From a checkpoint of a small transformer trained on Wikipedia.
Size: 14 layers, width 128, 4 heads of 32, MLP 512 GeGLU, vocabulary 1024, 3.8M parameters.
Architecture: RMSNorm before each block, rotary positions, tied embeddings.
Training: a variant of SOAP for these matrices, 4561 steps.
Each number is 50 + 10 x the weight over its row's rms, rounded and kept within 0 to 99. Layers, rows and columns count from 0. The size before them is the row's rms in percent of the matrix's.

# layer 2 attention query, 128x128, rms 0.104, rows 43-127, columns 0-63
112:61 40 70 70 45 42 54 48 49 41 61 48 66 49 55 56 47 58 61 61 42 52 61 43 31 50 41 56 67 46 28 60 54 31 59 44 50 38 50 61 44 45 48 47 58 52 55 62 52 66 68 41 62 60 33 64 35 46 63 54 44 44 55 38
104:61 65 62 47 58 62 57 47 52 47 36 49 57 45 57 42 49 32 47 54 57 32 43 47 64 50 51 49 41 49 40 40 60 40 58 47 67 40 54 40 33 63 48 53 47 40 35 47 47 47 49 67 38 47 38 75 43 38 49 35 54 46 57 46
096:57 45 40 53 65 49 42 49 58 70 42 43 39 60 45 48 35 44 45 60 62 53 46 50 62 38 73 59 59 56 69 48 46 43 43 75 39 51 49 60 55 39 35 35 45 26 43 36 39 42 64 56 50 60 47 64 77 64 40 58 53 47 50 39
103:56 39 58 47 51 55 62 44 61 49 41 34 47 76 53 54 49 60 69 46 38 25 37 45 33 23 56 51 33 62 62 57 54 56 61 62 47 52 54 39 49 37 49 57 52 61 55 46 43 53 49 43 46 39 52 54 49 44 38 45 40 36 38 40
103:47 54 43 67 55 58 62 49 44 51 46 66 49 58 37 54 52 60 38 67 54 69 25 50 69 58 57 46 46 43 43 51 56 64 49 48 54 48 48 37 30 64 59 55 60 54 46 51 39 55 52 54 53 49 58 39 36 42 55 45 54 62 39 63
088:56 65 50 56 64 59 49 30 38 42 51 43 54 43 42 53 41 60 64 53 42 40 74 48 40 69 51 58 51 64 59 70 51 38 16 58 46 47 66 49 61 56 63 44 63 41 28 61 48 48 46 56 42 70 72 57 56 51 54 43 51 57 56 62
102:59 62 49 41 45 54 46 42 55 49 47 41 45 34 47 33 44 38 51 47 64 48 52 54 63 51 47 32 44 59 47 53 53 44 44 38 45 49 47 45 58 67 34 52 54 56 29 26 54 44 52 65 44 55 33 55 51 55 56 52 44 48 32 55
082:63 40 33 55 48 74 42 74 39 57 50 43 65 45 49 33 60 53 41 56 35 61 57 58 52 40 22 49 35 62 67 56 50 52 70 47 42 30 42 46 52 49 46 59 46 56 57 45 65 39 52 51 44 40 39 60 43 60 46 30 62 57 49 43
082:51 41 49 52 53 58 65 40 42 45 53 59 55 49 40 52 49 49 50 25 55 46 50 40 70 60 40 38 54 54 56 54 41 58 21 78 32 53 59 36 41 52 42 49 53 53 47 44 37 62 38 45 64 43 46 57 59 32 55 37 46 44 37 45
104:58 47 52 54 67 43 51 60 31 31 53 48 58 58 45 63 59 73 47 25 45 74 58 64 58 50 53 59 51 43 60 55 45 45 48 58 48 43 44 43 58 23 36 49 38 53 52 48 43 64 56 33 47 64 67 59 57 42 50 55 54 46 57 50
101:52 50 41 42 55 53 52 69 54 48 56 50 53 35 47 46 42 67 37 56 48 48 70 50 47 46 53 51 51 17 47 52 46 55 42 52 75 60 32 54 53 31 45 47 37 50 54 36 30 48 46 38 32 56 41 52 52 39 41 41 55 51 72 47
091:48 48 59 37 41 44 59 57 62 44 63 48 55 50 67 52 55 41 54 27 39 51 51 43 48 49 52 43 47 40 39 46 38 60 68 46 48 61 39 42 58 43 44 32 53 47 36 57 55 47 33 45 18 45 56 38 30 54 48 54 61 50 70 34
086:37 52 43 27 42 39 29 42 71 47 42 65 49 58 49 52 44 54 69 42 32 43 29 48 56 47 49 55 48 56 52 47 41 57 47 51 59 55 63 36 55 54 47 40 51 53 44 51 64 48 51 47 44 53 51 42 62 51 46 63 32 44 48 36
090:63 44 60 59 31 50 40 58 54 42 55 64 58 39 40 49 29 69 54 43 47 62 61 39 45 49 71 68 67 47 43 51 50 51 34 38 60 67 45 45 41 67 53 43 61 44 44 59 50 52 56 59 52 59 47 58 56 66 53 56 34 52 46 33
094:52 80 43 41 53 47 36 62 37 27 32 48 36 65 68 54 51 47 61 49 50 51 61 56 46 44 49 29 57 39 59 49 47 54 63 42 62 72 40 59 44 33 54 49 40 56 46 39 54 59 42 48 51 59 43 64 66 47 43 43 49 49 43 34
100:41 44 36 33 55 39 62 36 52 43 50 37 40 34 42 49 45 50 50 67 60 48 47 36 29 42 59 44 47 44 54 43 48 46 32 40 46 52 40 77 52 50 47 53 35 68 58 25 50 58 55 36 52 40 47 37 56 52 25 61 41 53 46 45
106:55 48 37 42 62 54 61 37 56 48 47 58 51 30 48 54 53 36 37 68 44 33 39 58 42 41 43 38 47 56 42 44 42 49 56 41 50 43 30 45 60 43 70 52 44 53 64 31 44 55 54 63 50 61 33 35 61 40 55 57 45 60 34 61
099:52 50 59 56 39 55 37 48 63 71 63 59 48 48 57 54 61 54 43 57 44 35 58 44 51 49 49 48 63 53 64 42 51 30 59 54 52 45 50 39 51 55 72 56 47 42 38 60 64 61 49 43 46 48 57 68 55 30 49 51 49 42 41 60
103:59 59 44 39 46 47 47 50 56 52 41 53 51 48 47 36 49 61 35 79 42 39 70 61 59 47 75 36 51 54 55 51 58 54 44 29 60 69 47 50 58 64 54 47 40 48 56 56 59 41 58 52 45 57 55 48 73 57 56 43 54 45 48 64
100:64 52 65 51 57 40 52 53 51 55 40 45 45 49 48 60 65 51 48 62 49 36 63 53 43 55 52 45 61 44 77 72 37 41 35 68 45 38 51 37 42 51 57 51 55 34 45 47 50 46 43 66 39 62 61 48 54 53 58 46 67 48 53 47
107:51 45 51 41 47 52 54 46 36 42 46 38 50 51 64 53 55 62 37 44 60 45 52 53 46 37 51 64 39 40 38 46 34 63 37 23 38 53 68 44 39 70 46 59 59 59 60 64 57 41 55 45 46 38 33 50 63 39 46 55 50 50 65 42
084:53 45 37 38 50 75 55 37 50 41 29 44 62 43 68 52 55 50 50 74 55 38 29 53 60 51 62 64 33 44 70 51 43 49 59 41 51 59 72 45 54 58 54 37 62 62 37 34 57 48 33 28 56 55 44 40 40 45 34 56 59 51 43 67
085:37 61 62 48 60 55 50 52 55 33 52 67 67 54 41 46 41 52 64 50 44 58 58 55 38 43 42 56 60 41 41 55 74 45 64 47 49 63 29 40 40 41 58 53 66 57 53 60 48 50 58 63 48 35 33 53 69 47 65 67 33 39 44 38
092:59 53 42 54 43 50 54 34 50 53 52 27 50 64 57 47 47 44 41 58 55 34 43 50 49 50 55 52 33 44 49 54 42 55 51 53 49 52 72 49 62 51 47 35 48 47 43 40 62 51 44 34 27 57 54 35 35 36 36 37 51 34 46 68
072:53 55 62 60 57 49 51 65 48 44 52 70 69 45 36 50 55 54 61 63 48 50 71 44 52 52 39 57 55 64 55 61 42 51 47 46 57 33 48 56 49 52 31 50 60 40 51 58 39 52 45 58 47 47 52 63 58 69 71 60 61 34 58 64
081:48 52 40 52 53 33 38 52 47 57 43 55 49 51 48 52 46 62 58 57 29 52 53 40 47 65 53 64 62 36 39 55 51 58 32 53 57 43 43 64 48 63 47 38 37 40 35 58 54 52 35 68 39 45 64 46 45 46 51 42 55 58 69 68
090:62 62 54 50 56 59 49 55 50 48 51 52 58 48 39 55 65 45 40 51 62 61 61 69 49 50 56 45 30 70 66 64 60 44 47 40 49 32 46 60 49 35 53 82 62 45 61 46 46 32 62 65 62 37 46 53 64 69 49 49 56 65 51 48
081:57 63 44 47 37 60 52 56 33 44 53 58 53 45 50 35 28 46 51 60 52 55 69 37 40 46 33 37 67 44 31 40 51 64 48 35 51 53 52 56 48 40 66 33 49 62 57 36 58 76 55 55 58 73 52 55 48 63 45 40 43 43 44 61
099:48 40 48 60 29 58 42 54 44 49 39 34 41 36 32 46 37 52 31 47 27 45 56 52 58 42 35 38 35 66 44 62 59 39 71 60 64 60 56 35 43 57 45 41 56 60 29 47 56 54 52 28 55 63 30 77 39 56 53 49 53 53 39 35
096:59 51 41 52 47 39 67 36 51 61 43 66 48 49 58 49 51 65 50 58 63 34 45 34 36 43 57 49 52 52 53 31 53 50 57 55 27 73 51 47 46 53 56 41 28 74 56 35 50 66 43 50 31 55 49 40 51 53 51 57 47 53 48 52
112:50 40 54 39 45 51 52 52 51 57 46 54 58 55 66 52 60 34 27 49 41 53 30 60 51 48 37 49 40 55 59 53 47 45 53 48 40 38 47 45 40 62 40 58 48 52 32 57 56 46 63 67 47 40 37 42 41 45 57 47 58 54 49 63
098:66 55 40 62 63 59 65 45 35 37 50 46 54 54 56 44 64 74 35 54 51 53 62 42 43 57 50 44 49 57 66 54 47 49 57 53 43 67 48 45 64 45 61 66 57 74 49 50 40 50 72 52 44 67 29 45 46 44 48 37 37 40 45 41
101:62 61 55 39 49 50 45 44 54 23 52 49 57 44 47 41 49 47 42 50 47 21 56 60 30 61 45 53 51 38 46 43 71 47 60 45 52 55 46 55 56 50 58 41 53 54 58 44 57 65 47 62 38 66 38 46 41 56 55 57 44 46 59 49
108:57 56 22 45 47 23 49 48 46 40 42 59 58 50 43 41 49 65 62 42 53 75 51 39 19 50 51 57 47 41 68 62 55 45 47 40 49 51 47 47 49 35 66 38 60 70 41 55 48 66 53 62 54 71 66 55 58 39 34 51 62 43 46 52
110:32 35 67 51 49 58 48 59 61 37 43 64 64 43 68 50 54 48 42 62 63 71 31 49 34 66 45 45 44 63 60 39 36 47 54 39 60 51 48 55 50 65 67 70 52 34 36 49 44 48 37 40 49 31 45 39 36 49 48 53 41 50 51 43
105:39 45 40 39 37 55 44 50 35 49 54 55 69 63 62 47 43 63 45 46 56 53 62 33 22 60 49 58 34 43 54 40 40 49 48 44 55 68 36 52 40 49 38 54 48 53 51 55 50 59 60 35 37 66 59 48 54 48 50 50 41 52 56 56
109:60 49 48 50 46 59 51 43 44 44 64 56 44 62 65 44 35 49 53 55 39 46 48 55 27 34 55 58 50 46 67 38 62 62 61 45 58 50 43 39 56 34 58 46 38 64 69 45 51 79 48 51 60 65 52 49 43 44 36 44 40 42 53 45
100:46 47 60 31 44 55 51 63 56 56 61 68 47 58 44 56 80 34 44 60 37 34 74 57 47 45 36 53 30 57 38 54 50 50 48 53 54 41 53 54 50 53 41 52 38 44 46 40 45 47 36 32 43 60 55 66 42 54 32 36 57 48 42 64
088:43 41 57 59 62 67 45 58 31 39 46 37 48 65 62 62 34 60 50 33 63 53 50 54 75 47 54 45 61 48 78 50 44 59 54 48 54 44 54 31 52 45 53 48 54 70 54 43 60 58 58 52 65 54 65 36 54 59 48 60 61 57 39 49
089:30 54 60 44 74 41 51 50 63 43 49 51 52 59 49 59 62 35 59 60 22 50 47 37 47 52 41 54 33 40 31 40 50 45 55 63 43 68 51 61 44 48 51 57 61 56 50 60 52 55 39 35 54 40 40 68 53 33 58 55 47 36 47 50
075:58 60 43 39 43 54 41 56 46 57 41 48 60 49 42 42 43 32 43 66 50 59 72 62 66 44 31 58 49 41 61 61 67 42 35 51 44 68 51 30 38 46 50 38 48 40 58 37 59 56 64 62 53 65 63 46 62 47 45 51 49 49 51 38
074:38 57 47 55 44 52 39 44 61 74 52 54 63 44 55 32 47 64 59 70 48 45 43 52 49 58 49 53 54 50 55 57 62 59 14 64 39 67 41 45 48 55 57 60 52 56 51 62 37 54 66 52 44 45 49 53 54 47 67 46 32 37 43 45
094:62 62 47 55 27 54 36 54 36 37 44 34 51 46 43 49 49 51 43 54 56 34 70 41 58 45 45 42 66 50 53 56 45 63 45 55 54 71 28 41 59 53 46 27 57 46 42 42 38 61 55 47 51 47 61 46 45 59 37 37 55 52 50 48
105:52 39 44 46 51 46 43 52 47 45 46 50 47 68 39 59 48 52 29 41 20 46 40 47 57 35 35 67 44 28 46 43 70 38 61 42 37 49 55 46 54 44 51 27 40 56 47 43 59 54 50 56 53 60 51 46 34 32 47 50 30 62 39 35
103:45 53 45 46 75 54 29 35 72 48 24 44 58 41 45 46 43 42 38 61 65 51 50 35 51 46 34 45 48 40 56 64 60 56 36 48 31 46 57 44 42 61 55 58 47 41 52 51 53 45 47 53 54 55 63 42 53 49 51 64 64 47 47 52
087:56 58 51 49 49 50 43 58 59 56 33 49 56 40 47 48 59 52 57 63 38 54 36 42 41 59 46 65 60 55 32 46 52 47 67 49 51 32 59 54 68 49 56 48 52 56 66 54 49 56 43 50 34 39 39 52 36 67 65 54 35 52 60 61
095:45 41 46 47 45 50 55 44 45 55 45 39 48 51 43 65 53 52 26 61 49 48 35 40 23 32 55 55 56 50 45 55 67 69 72 43 72 65 47 43 36 43 41 57 52 57 46 47 56 44 38 45 37 40 71 36 43 29 32 54 45 59 46 62
103:47 57 39 51 32 35 64 46 54 61 61 50 31 67 39 46 30 33 45 38 35 52 37 52 74 48 37 51 44 48 49 53 35 61 41 44 47 42 48 51 64 52 68 62 47 44 48 33 51 50 55 43 41 57 40 56 42 45 52 65 44 60 46 60
097:57 51 65 45 62 48 44 45 49 59 38 33 34 56 48 53 56 49 37 66 59 36 51 45 28 29 52 66 57 71 34 31 40 55 43 67 62 44 42 55 55 41 54 43 40 38 63 61 41 44 51 64 48 63 32 38 51 38 54 41 51 42 58 51
096:45 54 32 42 35 43 38 59 57 53 71 60 51 53 59 51 59 42 58 43 55 51 56 67 40 51 23 53 58 51 57 47 61 52 61 62 43 54 51 62 44 48 35 58 58 58 49 63 58 71 52 50 56 66 59 58 41 51 50 59 63 58 55 33
107:62 47 56 54 52 48 43 40 63 49 47 49 46 54 57 47 61 46 39 42 53 69 44 80 57 44 54 59 38 64 69 68 51 69 54 58 36 39 48 30 65 49 48 62 57 33 59 36 56 39 48 46 57 53 61 44 45 62 51 54 56 54 54 38
128:43 46 48 47 56 45 61 70 28 41 64 34 63 54 61 43 49 58 62 44 66 51 56 29 34 48 45 49 51 43 48 51 47 36 39 29 60 47 40 49 62 39 58 53 53 54 42 58 35 59 60 51 51 53 61 46 53 48 39 51 57 49 49 54
104:39 51 39 26 62 52 43 52 49 43 42 57 60 48 59 49 37 36 54 55 72 66 51 50 60 54 64 69 58 53 59 64 48 36 47 37 43 42 39 54 41 61 40 55 52 33 46 56 42 50 67 63 46 41 42 47 44 52 70 43 63 38 36 40
125:58 34 50 59 61 60 57 51 39 60 59 51 54 46 53 45 32 61 46 46 61 37 73 30 48 60 64 46 53 62 26 45 52 39 64 43 58 58 42 49 62 48 70 56 68 34 53 37 40 36 64 33 40 59 39 58 45 49 51 67 56 52 56 58
107:39 56 26 42 46 42 44 40 42 41 64 50 58 41 55 70 57 35 51 60 36 76 33 50 56 35 44 47 47 60 62 56 61 57 55 59 55 44 55 40 50 56 33 46 50 57 31 62 39 71 59 47 41 52 47 53 50 51 48 59 41 49 50 50
102:46 56 31 55 62 41 48 62 55 51 63 38 72 51 42 43 44 77 40 42 62 49 50 49 60 24 43 53 35 46 39 54 58 40 71 60 57 63 51 61 37 55 56 44 40 70 64 42 63 68 58 50 39 46 41 42 45 40 48 50 61 54 59 53
116:43 65 48 46 43 70 49 49 60 41 53 58 54 53 61 60 34 44 57 59 45 51 43 56 41 60 38 44 51 56 50 38 49 64 45 37 69 51 43 51 48 54 47 56 39 51 43 84 42 37 42 63 67 33 41 57 43 65 53 45 33 48 41 48
123:62 69 68 50 49 33 56 53 56 46 51 40 40 46 41 54 47 48 48 36 40 45 52 59 50 57 55 55 42 48 58 41 51 45 45 50 29 45 64 49 32 35 47 68 37 44 50 43 61 43 50 65 61 59 45 42 59 50 52 35 61 38 51 37
113:49 54 55 34 54 60 72 46 74 42 43 56 42 55 44 61 62 52 47 55 57 59 46 69 43 63 40 43 61 65 41 52 33 59 49 68 50 52 60 50 54 53 34 48 46 55 44 56 56 72 44 57 47 57 47 40 50 65 38 51 37 50 54 54
116:42 57 54 77 37 41 50 58 57 46 30 39 70 54 63 52 64 56 60 62 50 46 61 55 49 49 46 22 52 54 67 52 44 34 55 42 45 49 51 51 66 49 63 54 52 45 55 58 53 45 36 46 67 48 52 46 45 59 74 40 35 48 35 61
119:46 68 45 53 51 63 48 43 59 44 60 53 57 52 54 48 61 40 47 33 65 62 72 51 44 40 53 34 70 57 55 47 50 60 62 55 47 48 48 57 46 43 55 52 60 54 58 53 62 61 54 59 68 40 30 50 36 40 40 63 34 64 53 37
118:45 62 47 44 67 54 47 35 41 27 46 54 31 52 60 63 66 31 40 41 53 51 52 41 56 40 63 39 33 71 49 44 38 46 21 58 48 43 55 43 50 50 54 63 61 58 50 45 37 50 64 49 65 61 47 33 43 58 35 41 37 54 43 42
110:49 43 71 42 56 42 41 58 55 38 54 45 42 65 70 52 34 58 59 59 44 60 42 57 53 42 48 63 57 61 58 52 57 52 56 38 31 32 61 44 44 51 50 49 44 50 50 49 54 43 40 55 47 55 75 49 37 38 53 45 65 59 64 60
115:56 35 43 49 58 55 50 59 51 57 42 32 29 57 51 47 47 48 47 61 22 41 46 41 45 46 44 64 52 52 32 54 57 63 37 49 60 53 39 69 49 47 49 35 52 53 45 29 68 21 45 34 38 35 49 45 56 38 62 52 47 52 42 30
130:51 56 76 61 52 50 51 41 30 49 54 40 43 63 58 39 56 36 31 54 46 32 69 55 49 56 53 49 43 51 39 71 27 49 35 17 55 61 50 56 44 49 47 37 59 60 58 38 50 55 52 50 47 49 49 53 52 60 73 53 72 47 51 69
113:52 60 55 51 48 45 56 43 48 70 50 48 44 41 37 43 25 56 56 63 65 40 48 47 43 47 40 38 56 50 48 52 43 49 40 46 71 66 32 59 57 54 64 29 46 53 51 45 43 65 48 57 54 35 49 42 45 63 59 34 36 48 28 50
096:53 49 46 77 38 49 55 55 43 46 30 38 46 63 47 54 42 53 53 55 55 56 47 68 51 56 37 66 44 51 45 58 32 56 60 64 43 38 47 46 47 54 47 72 48 37 46 50 39 44 59 54 43 20 45 34 37 59 46 40 61 43 45 67
122:40 46 66 47 41 80 69 30 55 65 59 55 40 60 47 35 56 40 48 44 50 56 60 56 65 49 56 40 41 43 25 51 78 57 47 39 54 50 51 43 61 47 49 43 42 33 53 36 46 63 58 47 56 46 42 58 61 58 42 60 33 52 59 54
123:44 44 44 47 51 58 56 65 44 51 52 32 49 60 48 64 71 37 72 52 47 40 53 43 53 64 47 45 53 38 55 60 50 43 30 56 73 42 51 58 47 47 59 50 38 53 60 58 47 62 47 38 61 44 57 47 46 73 46 45 62 56 47 52
107:48 34 47 59 74 58 66 34 38 73 35 54 56 48 54 42 56 39 46 48 72 42 49 37 61 73 43 56 74 54 64 50 49 43 57 54 37 43 56 35 53 42 46 38 61 49 54 42 53 63 60 66 35 49 63 52 50 45 52 42 44 52 63 44
117:46 45 62 52 63 62 61 55 46 32 69 41 49 48 44 40 24 63 45 43 43 40 46 47 56 39 30 59 52 43 51 65 65 56 56 52 62 44 36 44 60 35 51 54 61 20 41 47 48 42 50 45 58 50 55 60 42 60 50 70 54 57 59 43
103:53 55 33 53 58 45 47 46 50 44 42 56 74 56 39 39 49 51 46 46 64 51 57 57 51 47 68 49 43 49 35 45 49 50 70 40 56 61 58 51 57 39 64 48 56 45 42 34 85 50 65 49 45 62 41 54 57 49 52 44 38 27 62 60
110:39 59 57 43 48 36 53 40 36 29 71 35 37 66 39 50 51 56 63 45 43 46 43 57 50 51 46 55 54 38 74 48 52 66 68 67 46 49 52 40 47 48 52 68 44 58 55 48 51 47 59 38 56 69 46 40 63 43 43 45 52 62 74 70
120:46 43 53 48 61 68 54 50 51 57 64 68 57 56 55 21 55 72 48 49 62 36 57 62 49 41 65 64 50 40 47 48 46 40 53 59 51 55 36 52 63 37 50 49 49 70 35 67 51 51 45 61 49 44 47 48 46 54 34 59 52 42 41 43
108:57 48 34 36 55 50 44 67 66 62 49 58 54 47 53 42 42 46 57 57 50 56 59 34 50 65 67 57 50 65 60 45 44 48 46 51 37 48 32 38 54 66 42 40 33 48 33 51 54 65 43 58 37 58 24 57 41 39 55 45 41 58 47 42
120:51 40 49 49 34 63 60 43 42 39 70 54 47 56 33 67 56 65 43 55 41 51 76 43 43 48 53 37 34 45 52 62 63 47 53 50 52 64 55 65 32 39 49 41 63 35 48 51 53 44 53 43 34 59 52 51 60 69 46 47 42 54 44 39
119:43 66 39 55 51 52 32 53 59 51 47 50 52 50 46 39 30 42 68 54 58 51 72 49 55 33 52 48 50 67 48 38 47 37 54 28 39 60 49 58 74 64 31 54 47 55 54 33 53 49 59 64 38 66 50 78 47 41 57 57 46 43 37 49
121:43 39 43 57 52 72 53 46 35 43 37 58 45 36 62 46 62 62 62 46 45 51 50 44 50 65 22 43 60 49 49 61 63 49 46 55 57 40 56 42 53 46 61 52 36 40 53 51 45 35 41 61 46 40 53 58 37 52 54 28 67 37 44 39
116:43 49 42 53 41 29 50 59 63 60 38 47 40 60 38 64 60 39 50 46 45 45 49 54 66 51 37 48 52 43 59 59 40 54 46 39 59 56 52 53 49 43 45 36 37 38 30 50 55 75 57 45 46 62 49 48 56 37 49 42 53 72 49 46
117:60 54 53 40 49 84 55 57 44 64 61 52 33 63 53 36 47 42 69 50 57 57 63 40 57 59 43 57 44 66 61 74 49 54 64 47 39 68 58 60 46 43 57 55 42 52 43 45 61 42 53 54 64 51 44 45 59 58 40 48 52 46 52 49
116:38 46 39 46 69 55 56 50 46 52 51 71 49 46 49 51 45 66 50 63 48 29 62 25 56 58 53 39 44 47 62 57 53 52 47 52 49 41 49 50 43 52 44 45 66 40 46 46 57 50 61 39 50 43 69 54 57 43 51 52 38 57 38 47
124:39 47 54 60 24 32 37 61 56 62 50 46 31 53 56 34 56 53 64 54 41 40 51 57 53 49 55 41 43 43 51 50 60 58 54 55 52 37 58 46 30 53 53 58 32 59 53 39 21 55 56 38 56 57 45 56 39 49 63 49 47 47 41 60
121:35 52 53 59 31 65 41 52 49 51 55 34 45 47 54 48 63 40 48 48 41 57 42 49 56 64 37 49 68 46 37 38 47 39 52 61 60 45 64 63 46 54 55 43 36 49 52 50 44 58 46 46 52 27 33 50 39 54 48 37 44 51 59 33
111:40 37 53 46 53 43 46 74 60 51 68 56 60 52 65 55 60 48 58 65 49 40 37 45 50 55 35 42 49 69 67 42 41 62 47 42 58 48 50 51 49 42 39 36 49 50 34 59 57 60 42 38 72 61 44 54 52 48 69 36 35 55 36 37
109:46 58 48 48 40 55 50 52 41 51 61 50 64 49 66 43 69 58 64 53 51 45 62 41 49 43 64 40 41 58 34 35 54 40 55 67 57 55 60 32 60 52 45 50 49 58 60 58 54 66 72 34 51 51 60 60 37 56 48 45 53 48 63 54